python train.py --num_key_value_heads=6 --head_dim=32 --init="normal" --init_std_qkv=0.0361 --init_std_up=0.0361 --init_out_by_depth=true --optimizer="laprop" --learning_rate=0.00147 --beta1=0.95 --weight_decay=0.15 --schedule="cos" --train_tokens=521700000 --max_steps=7277 --dataset="wikipedia_en"
Each number is 128 + 24 x the weight over its row's rms, rounded and kept within 0 to 255. Layers, rows and columns count from 0. The size above them is the row's rms in percent of the matrix's.

# layer 6 MLP up, 1152x192, rms 0.0983, rows 645-661, columns 96-191
size [ 98  96  99 105 106  93 108 103 105 107  97 101 103  99  94 114 101]
[[119 128 149 103 125  85 148 178 143 113  96 110 151 139 159 141 101 148  95 137 124 138 124 164 148 119  97 129  81 111 142 149 138 130 113 145 110  96 164 121 124 113 153 123 107 118 138 125 125 129 141 152 105 110 175 176 115 126 116 123  95 163 152 158 108 176 135 109 111 130 116 117 160 182 123 112 147 165 133 127 111 139  96 123  94 138 132 111  77 152 148  97 104 111  66  83]
 [156 135 113 136 117 136 128 134 131 175 163 135 105  98 184 120 116 142 141 133 159 114 137  95 124 137 138 130 144  84 134 121 110 104 180 146 142  77 124 154 122  94 100 154 155 114 164 139  97 123 119 140 140 155 107  93 135 123 119 142 111 154 124 113 146 118  76 131 124  89 123  84  82 144  88 181 103 138  95 129 129 139 139 108  92 177 120  75 114 140 134 114  90 141  90 140]
 [146 122 130 144 152 152 117 152 144 168 108 109  91 106 167 135 154 197 171 140 103 147 159 132 140  69 112 143 138 113 143 108 110 113 137 138 145 121 156 138 121  89 155 116 157 124 120 200 157 113  97 116 117 145 107 113  56 101 149 123 127 128 116 116 118 162 123  98 162 126 113 151 154 107 119 131 133 147 169 109 135 103 168 115 141  96  86 134 122 101 122 125 109 151 101 120]
 [ 98 138 154 128 123 155 109 150 126 137  97 123 113 112 144 131 144 141 116 116 138 152 105 119  91 105 121 136 125 136 112 140 154 127 126 149 111 137 132  91 129 122  98 149 128 149  86 132 156 109 145 117 122 113 162 113  70 106 131 107 137 118 112 164 110 122 111 121 103  81 169 129 131  89 166 136 181 112 152  83 116 114 142 118 141  99 102 157 146 139 168 144 147 161 138  93]
 [ 98 134 117 154 102 121 139 143 170 153 126 134 150 129 106 190 113 143 125 132 136 132 106 140 178 105 158 154 158 132 183 129  86 161 116 183  95  86 140 129 118 134 147 128 158 101 125 118 133 131 130 116 120 159 117 130 122 123 118 134  65  99 132 173 140 105 142 137 111 140 123 157 137  88 146 116 160 138 150 135 149  62  98 125 120 117  89 154 139 173 146 127 102 123 139 136]
 [109 154 133  61 122 142 114 152 141 121 139 115  85 108 101 148 101 121 135 128 116 137 110 135 127 140 114 126 134 184 131 176 124 127 167 149 158 149 125 116 147 120 104 116 123 119 137 119 125 105 134 125 151 134 127 101 128 131 147 101 150 153 153 120 135 125 137 122 129 113 121 120  82 120 150 122 148 118 132 129 145 108 151 140  98 157 118 122 155 123 130 146 126 128 119 169]
 [118 126 107 129  67 115 118 132 132 135  93 112 108 126 117  87 109 138 120  86 156 107 164 142 110  99 124 122 123 123 133 114  56 161 114 131 161 109 141 116 122 116  54 152 103 154 133 138 105 170 111 156 122 168 128 132 152 148 133 121 125 133 158  93 182 131 124 103 124 100 145 147 115 138 104 133 152 107 165 128 122 134 121 138 156 114  81 130 112 142 129 113 108 156 156 160]
 [168 155 171 118 133 132 120 123 129 141 123 138 120 137 114 180 182 152 147 125 163 134 157 140 119 124 105  96 131 143 102 156 184  81 130 118 144  88 179 165 124 118 106  99 144 110  60 130  85 123 186 120 124 116 177 127 122 120 155 137 138 148 146 123 142 116 124 101 146 151 162 107 138 105 122 128 105 136 104  96 144 174  87  97 165 138 122 110 142 101 134 100 136  98 131 101]
 [106 122 104  98 122 120 131 165 128 130 102 133 135 109  92 181 144 133 109 119 148 118 151 167 133 121 137 113 145 142 129 151 129 143 139 146 113 151 137 119 105 111 153  99 165 142 137 130  99 139  90 137 152 163 159 143 151 103 117 133  57 148 162 120  87 108 139 119 136 111 130  93 115 108 139  99 179 145 139  86 159 111 131 159 115 163 146 152 116 122 128 133 131 139  71  80]
 [ 80 140 102 157 134 119 131 120 136 161 168 134 126 135 140 123 160 107 118 148 125  93  59 116 138 106 105 142 139  93 166 149 107  92 142 132 153 115 162 139 111 137 164 171 118 123 160 127 150 146  87 121 134 155 150 120  98 104 145  94  73 120 136 140 135  66 141 139 104 127 133 158 169 116 126 128 151 138 106 102  94 130 144 108 120 138  95 151 115 124 103 143 158 160  92 120]
 [112 145 120 134 104 127 133 151 134 178 138 125 144 129 108 119 103 156 155 140  94 106 128 150 152 149 159 105 133 155 106 130  77 131 216 135 118 150 129 104 132 140 140 160 129 110 153 110 111 140  92 159 148 162 156 110 147 119  85 111 112 128 112 158 123 155 121 120 137 125 129 123 104 166 114 128 117 140 167 127 140 131 148 146 114 105 129 128 118 138 187 155 142 143 131 131]
 [125 127 126 146 151 130 132 126 118 117  91 100 142 121 107 143 136 129 163 142 121 112 156 118 117  87 115  98 148 115 109 128 114 103 133 146 170 117 140  84 155 130 138 152 173 152  89 103 130 110 139 144 103 130 156 130 121 134 140 125 123 167  83 130 146 147 136 140 136 189 127  96 137 114 129 132 155 146 132 117  82 166  82 105 102 118 141 137 136 136 140  88 124 171 140 124]
 [140 139 106 131 113 113 146 107 120 154 133 119 106 159 120 170 109 104 158  99 117 123 141 134 111 111 166 122 142 125 157 133  97 158 121 155 169 105 105  66 130 126 115 150 103 127 160 160 141 129  95 109 136 144 122 102 130 113 123 135 149 124 129 145 131 116 135  99 153 106 129  68 149 128 200 156 149 126 170  92  92 152 102  73 120 174  99 109 151 173 167 136 150 116  97 102]
 [120 120 124 132 149  91 110 135 144 134 108 153  72 150 103 118 124 168 131 126 122 132  71 139 164 130 117 174 103 127 112 145 117 102 125 154  96  95 138 106 135 145 169 104 147 120 126 192 123 161 139 127  98 111 125 117 116 136 140  94 121 133 113 144 128 106 147 139 145 169 110  79 116 141 139 112 142 133 113  83 113 185 149  70  97 117  71 136 158 132 133 135 152 166  68 155]
 [149 133 134 135 134 141 158 117 137 126 160 120 127 145 135 105 104 145 132 118 117 126 104 118 123 138 105 107 114 118 108 103 129 149 134 108 140 147 128 109 125 117 139 129 142  89 173 165 133  93  73 122 124 190 138 122 153  79  96 131 170 122 183 152 121 139 102  92 145 130 130 138 155 115 112 120 140 150 123 130 102 165 176 133 136 154 110 101 138 163 162 141 120 145 165 135]
 [175 121 139 109 116 125 128 177 144 156 128 101  79  63 164 104 122 148 122 123 140 187 123 102 119 114 146 128 127  71 119 126  87 123 119 136 148 104 115 153 140  78 116 125 133 146 105 138 118 127 115 128 152  86 150 151 101 114 143 129  78 116 151 130 123  80 135  81 138 194 128 118 102 122 109 131 105 120 115  73 124 142 114 135  88 114 117 157 118  79 165 132 108 141 138 104]
 [117 131 111 122  80 157 129 160 174 137 110 158 101  93 104 134 137 107 145 156 111 162 143 112 168 158 138 116 140 111 130 112 140 151  99 142 157 121 121 111 105  77 118  88 195  94 149 113 115 145 122 106 190 161 122 124 117 124 135 129 119 115 180 159 126  80 112 141 122  92 129 110 154 133 102 109 180 106 129 131 117 171 119 106 170 155 116 149 155 110 122 137 149 115 103  96]]
# layer 6 MLP down (transposed), 1152x192, rms 0.09, rows 645-660, columns 96-191
size [ 99  97 101 102 104 101  97 104 104 109  99  98  98  97 101 121]
[[135  94 138 129 101 116 136 101 142 139 129 127 117 131 116 108 104 116 160 160 149 138  89 119 112 143 172 142 143 181 157 122 165 127 137 123 129 122 131 119 115 115 118  93 139 114 163 177  84 121 160 102  88 151 155 105 155 116 108 160 151 139 128 165 132 163 115 113 124 141 131 119 119 154 148 131 161 175 147 119  90  97 100 117 145 160 137 131  83 170 100 135 128  88 149 132]
 [ 97 134  96 112 118 144 127 155 153 159 103 132 122  95 187 117 159 141 126 136 142 138 158 127 130 149  89 143 126 133  89 133 129 108 150 123 128  92  90 165 167 143 105 125  94 128 164 139 107 137 150 168 105 119 140 165 138 157 134 155 141 106 191 103 134  96 106 146 134 106  77 123 130 106 129  93 149  99 105 124  87 136 134 131 114 142  77 126 152 118 135 126 117 135 110 155]
 [167 109 110 132 148 138  87 171 131 145 120 109 126  93 122 126 108 107 143 180 160 141 130 166 105 170 160  85 142  99 108  89 102 134 137  94 117 145 124 192 140 125  86  70 112 142 119 116  83 135  88  99 134 158 142 109 107 131 107 110 129 111 102 133 137  79  66 151 154 116 105 137 153 141 108  97 157 144  91 171 103 133 137 105 140 139 159 142 138 160 161 130  98 151 162 123]
 [155 139 122 127 171 115 108 145 137  86 151 188 124 110 128  89 127 114 127  95 171 118  98 135 129 157 158 135 156 141 146 144 126 139 113 102 111 103 134 121 180 126 124 101 122 126 140 166 134 154  99 162 114 131 116 175 121 139 109 145 110  62 128  72 174 165 100 147 145 112 134 143 145 111 131 116 125 144 185 127 119 132 120 117 109 139  95 130 136 169 120 114 136 106 127 106]
 [121 135  97 100 138  87 116 149 119 126 125 132 128 195 172 125 145 148 116 112 119 135 192 114  88 181 156 115 143  97 112 119 132 138 122 141 157  93 138 164 156 123  99 120 105 145 148 151  86  95 132 122 121 152 138 120 123 137 128 130 165 188 156 132 131 145 186 102 115 112 100 141  75  68 143 134 154 123 133 164 127 115 123 142 134 141 124 129 118 121 148 173 114 157 130 157]
 [125 134 112 137 135 105 159 154 174 150 145 113 137 124 104 158  93 165 130 157 110 163 138 108 130  92 172 130  76 138 125 127 157 144 102 148  67 136 128 142 110  95 123 155  79  95 151 144 136 159 128 144  94 189 146  70  99 156 106 100 130 150 151 113 122 137 106 157 100 142 140  99 116  56 169 117 106 139 160 110 129 122 148 175  97 141 122 151 114 130 121 118 139 134 111  75]
 [170  99 152 130 105 157 107 144  76 126 147 143 143 151 158 136 124 115 121 153 121 127 143 171  64  87 116 114 120 117 126 163  95 135 147 105 145 129 143 131 122 159 130 114 188 151 145 114 126 177 110 137 136 172 136 135 170 125  84 112 154  97 115 117 120 126 123 146 131 109 116 127 152 130 129 129 105 150 115 161  95 139 116 113  93  82  73 135 115 131 169 154  98 141  98 144]
 [125 106 140 110 137 130 121 116 161 119 118 120  84 127  96 118 150  85 133 111 179 117 110  98 141  68 145 145 103 170  90 150  80 148 143 127 130 124 170 127 143 152 136 167 134 120 170 101 168 122 166 146  78 164  95 162  94 115 124 129 104 128 166 146 138 109 158 151 152 115 130 129 142 108 133 107 162 111  98 103 101 140 134 164 130  96 129 103  78 145 149 130 146 134 141 139]
 [143 121  98 122 138 141 107 103 153  94 155 115 106 145 169 113 135 129 158 172 123 117 136 137 121 143 102  77 142 163 126 101 160 110 143 139  86 100 151 136 117 169 127  86 135 105 123 159 147 116 140 118 150 135 118 145 106 105 121 102 107 121 115 101 110 135 144 144 127 154 133 181 106 122 118 109 119 131 132 113 120  89 161 117 138 169 146 204 118 109 143 120 132 153 159 133]
 [166 108 133  91 159 132 157 105 138 149 116  80 146 105 123 105 186 102  87 135 123 142 116 122 157 156 157 136 115 139 152 133 115 109 130 122 154 143 100 146 146 136 127 112 115 160 120 109  88 140 108 128 146 174  64 133  84 135 134 119 138 135 134 141 134 124 155 112 132 121 127 160 129 114 129  82 122 148 100 138 140 172  93 142 103 126 155  94 127 112 116 156 129  94 111 149]
 [150 156  86 126 140 148 139 106 146 106 124  41 175 142 140 172 114 117 139 139 112 157 173  99 113 130 140 162 140 149 117 135 127 114 102 124  71 152  79 140 119 162 160 157 100 123 118  89  91 143 146 141 141 132 175 156 166 133 140 136 119 120 156 111  94 143 139 133 123 121 151 125 163 167 117 155 163  80  76 131 135 138 150 110 111 161 128 138 108  95 105 106 136  96 100 113]
 [126 120 136 176  94 109 180 131 124 139 117 131 149 141  89 110 162 130 165 149 138 162 128 124 136 145 101 123 131 111 140 110 165 133  90 153 152 141 138  73 197 125 133 156 111 150 128 120 121 116 120 119  64 101 162 124 113 134 165 121 134 142  70 131 118 130 135 153 135 117 155  86 105  88 132 114 120 150 128 103 125 145 119 148 140 144 116 156 129 110 138 119 107 100 137 123]
 [141 134 127 143 118 142 128 139 143 126 143 126 108 118 169 161 132  88 166 145 118 126 109 129  61 156 172 138 129 175 121 133 134 185 160 151 143 153 144  78 159 113 158 112 161 158 145 162 147  91  65  66 137 125 129 114 106 182 129 126 117 143 131 102  84 172 143 120 124 133 107 127 101 112 105 119 133 108 110 143 150 114  88  78 138 116 157 152 105 139 146 136 118 132 110 139]
 [146  91 153  69 140 111 115 160 107  92  78 142 101 173 116 131 101 181 151 146 153 108 132 169 127 155 116 123 123 171  89 141 154 100 133 137 115 115  79 115 105 168 132 105 142 132 103  94 157 117 137 104 139 136 108 119 125 138  93 140 133 143 150 187  97 150  78 180 126 144 151 128 141  78 128 107  99 157 135 114 138 126 151 137 116 162 126  99 100 123  80 126 120 158 147  81]
 [154  86 102 138 124 119 132 101 156 143 102  76 146 126 151 104 100 113 134 108  95 156 120 109 145 118 122 100 121  94 153 149  95 125 153  83 139 167  76 131 130 151 139 148 132 166  96 134 112 134 128 117 121 130 174 156 110 105 130  97 120  94 160 127 116 136 144 202  96 150  93 112 144 128 128 132 141  98 146 102 176 153 122 153 116 159 104 160 104 123 124 105 168 113 134 118]
 [105 113  96 118 131 125 147 154 160 159 132 130 131 136 119 134 152 123 154 118 107 166 118 141 121 105  73 112 137 175 132 126 131 115 105 132 121 168  92 146 158 111 168 144 121 124 131  98 120 133 142 173 152 175 157 142 113 137 134 180 107 136 113 134 124 161 104 123 112 120  59 156 141 130 160 116 100 181 126 100  96 110 134 196  86 137 145 144  53 108 134 121 131 138 157  80]]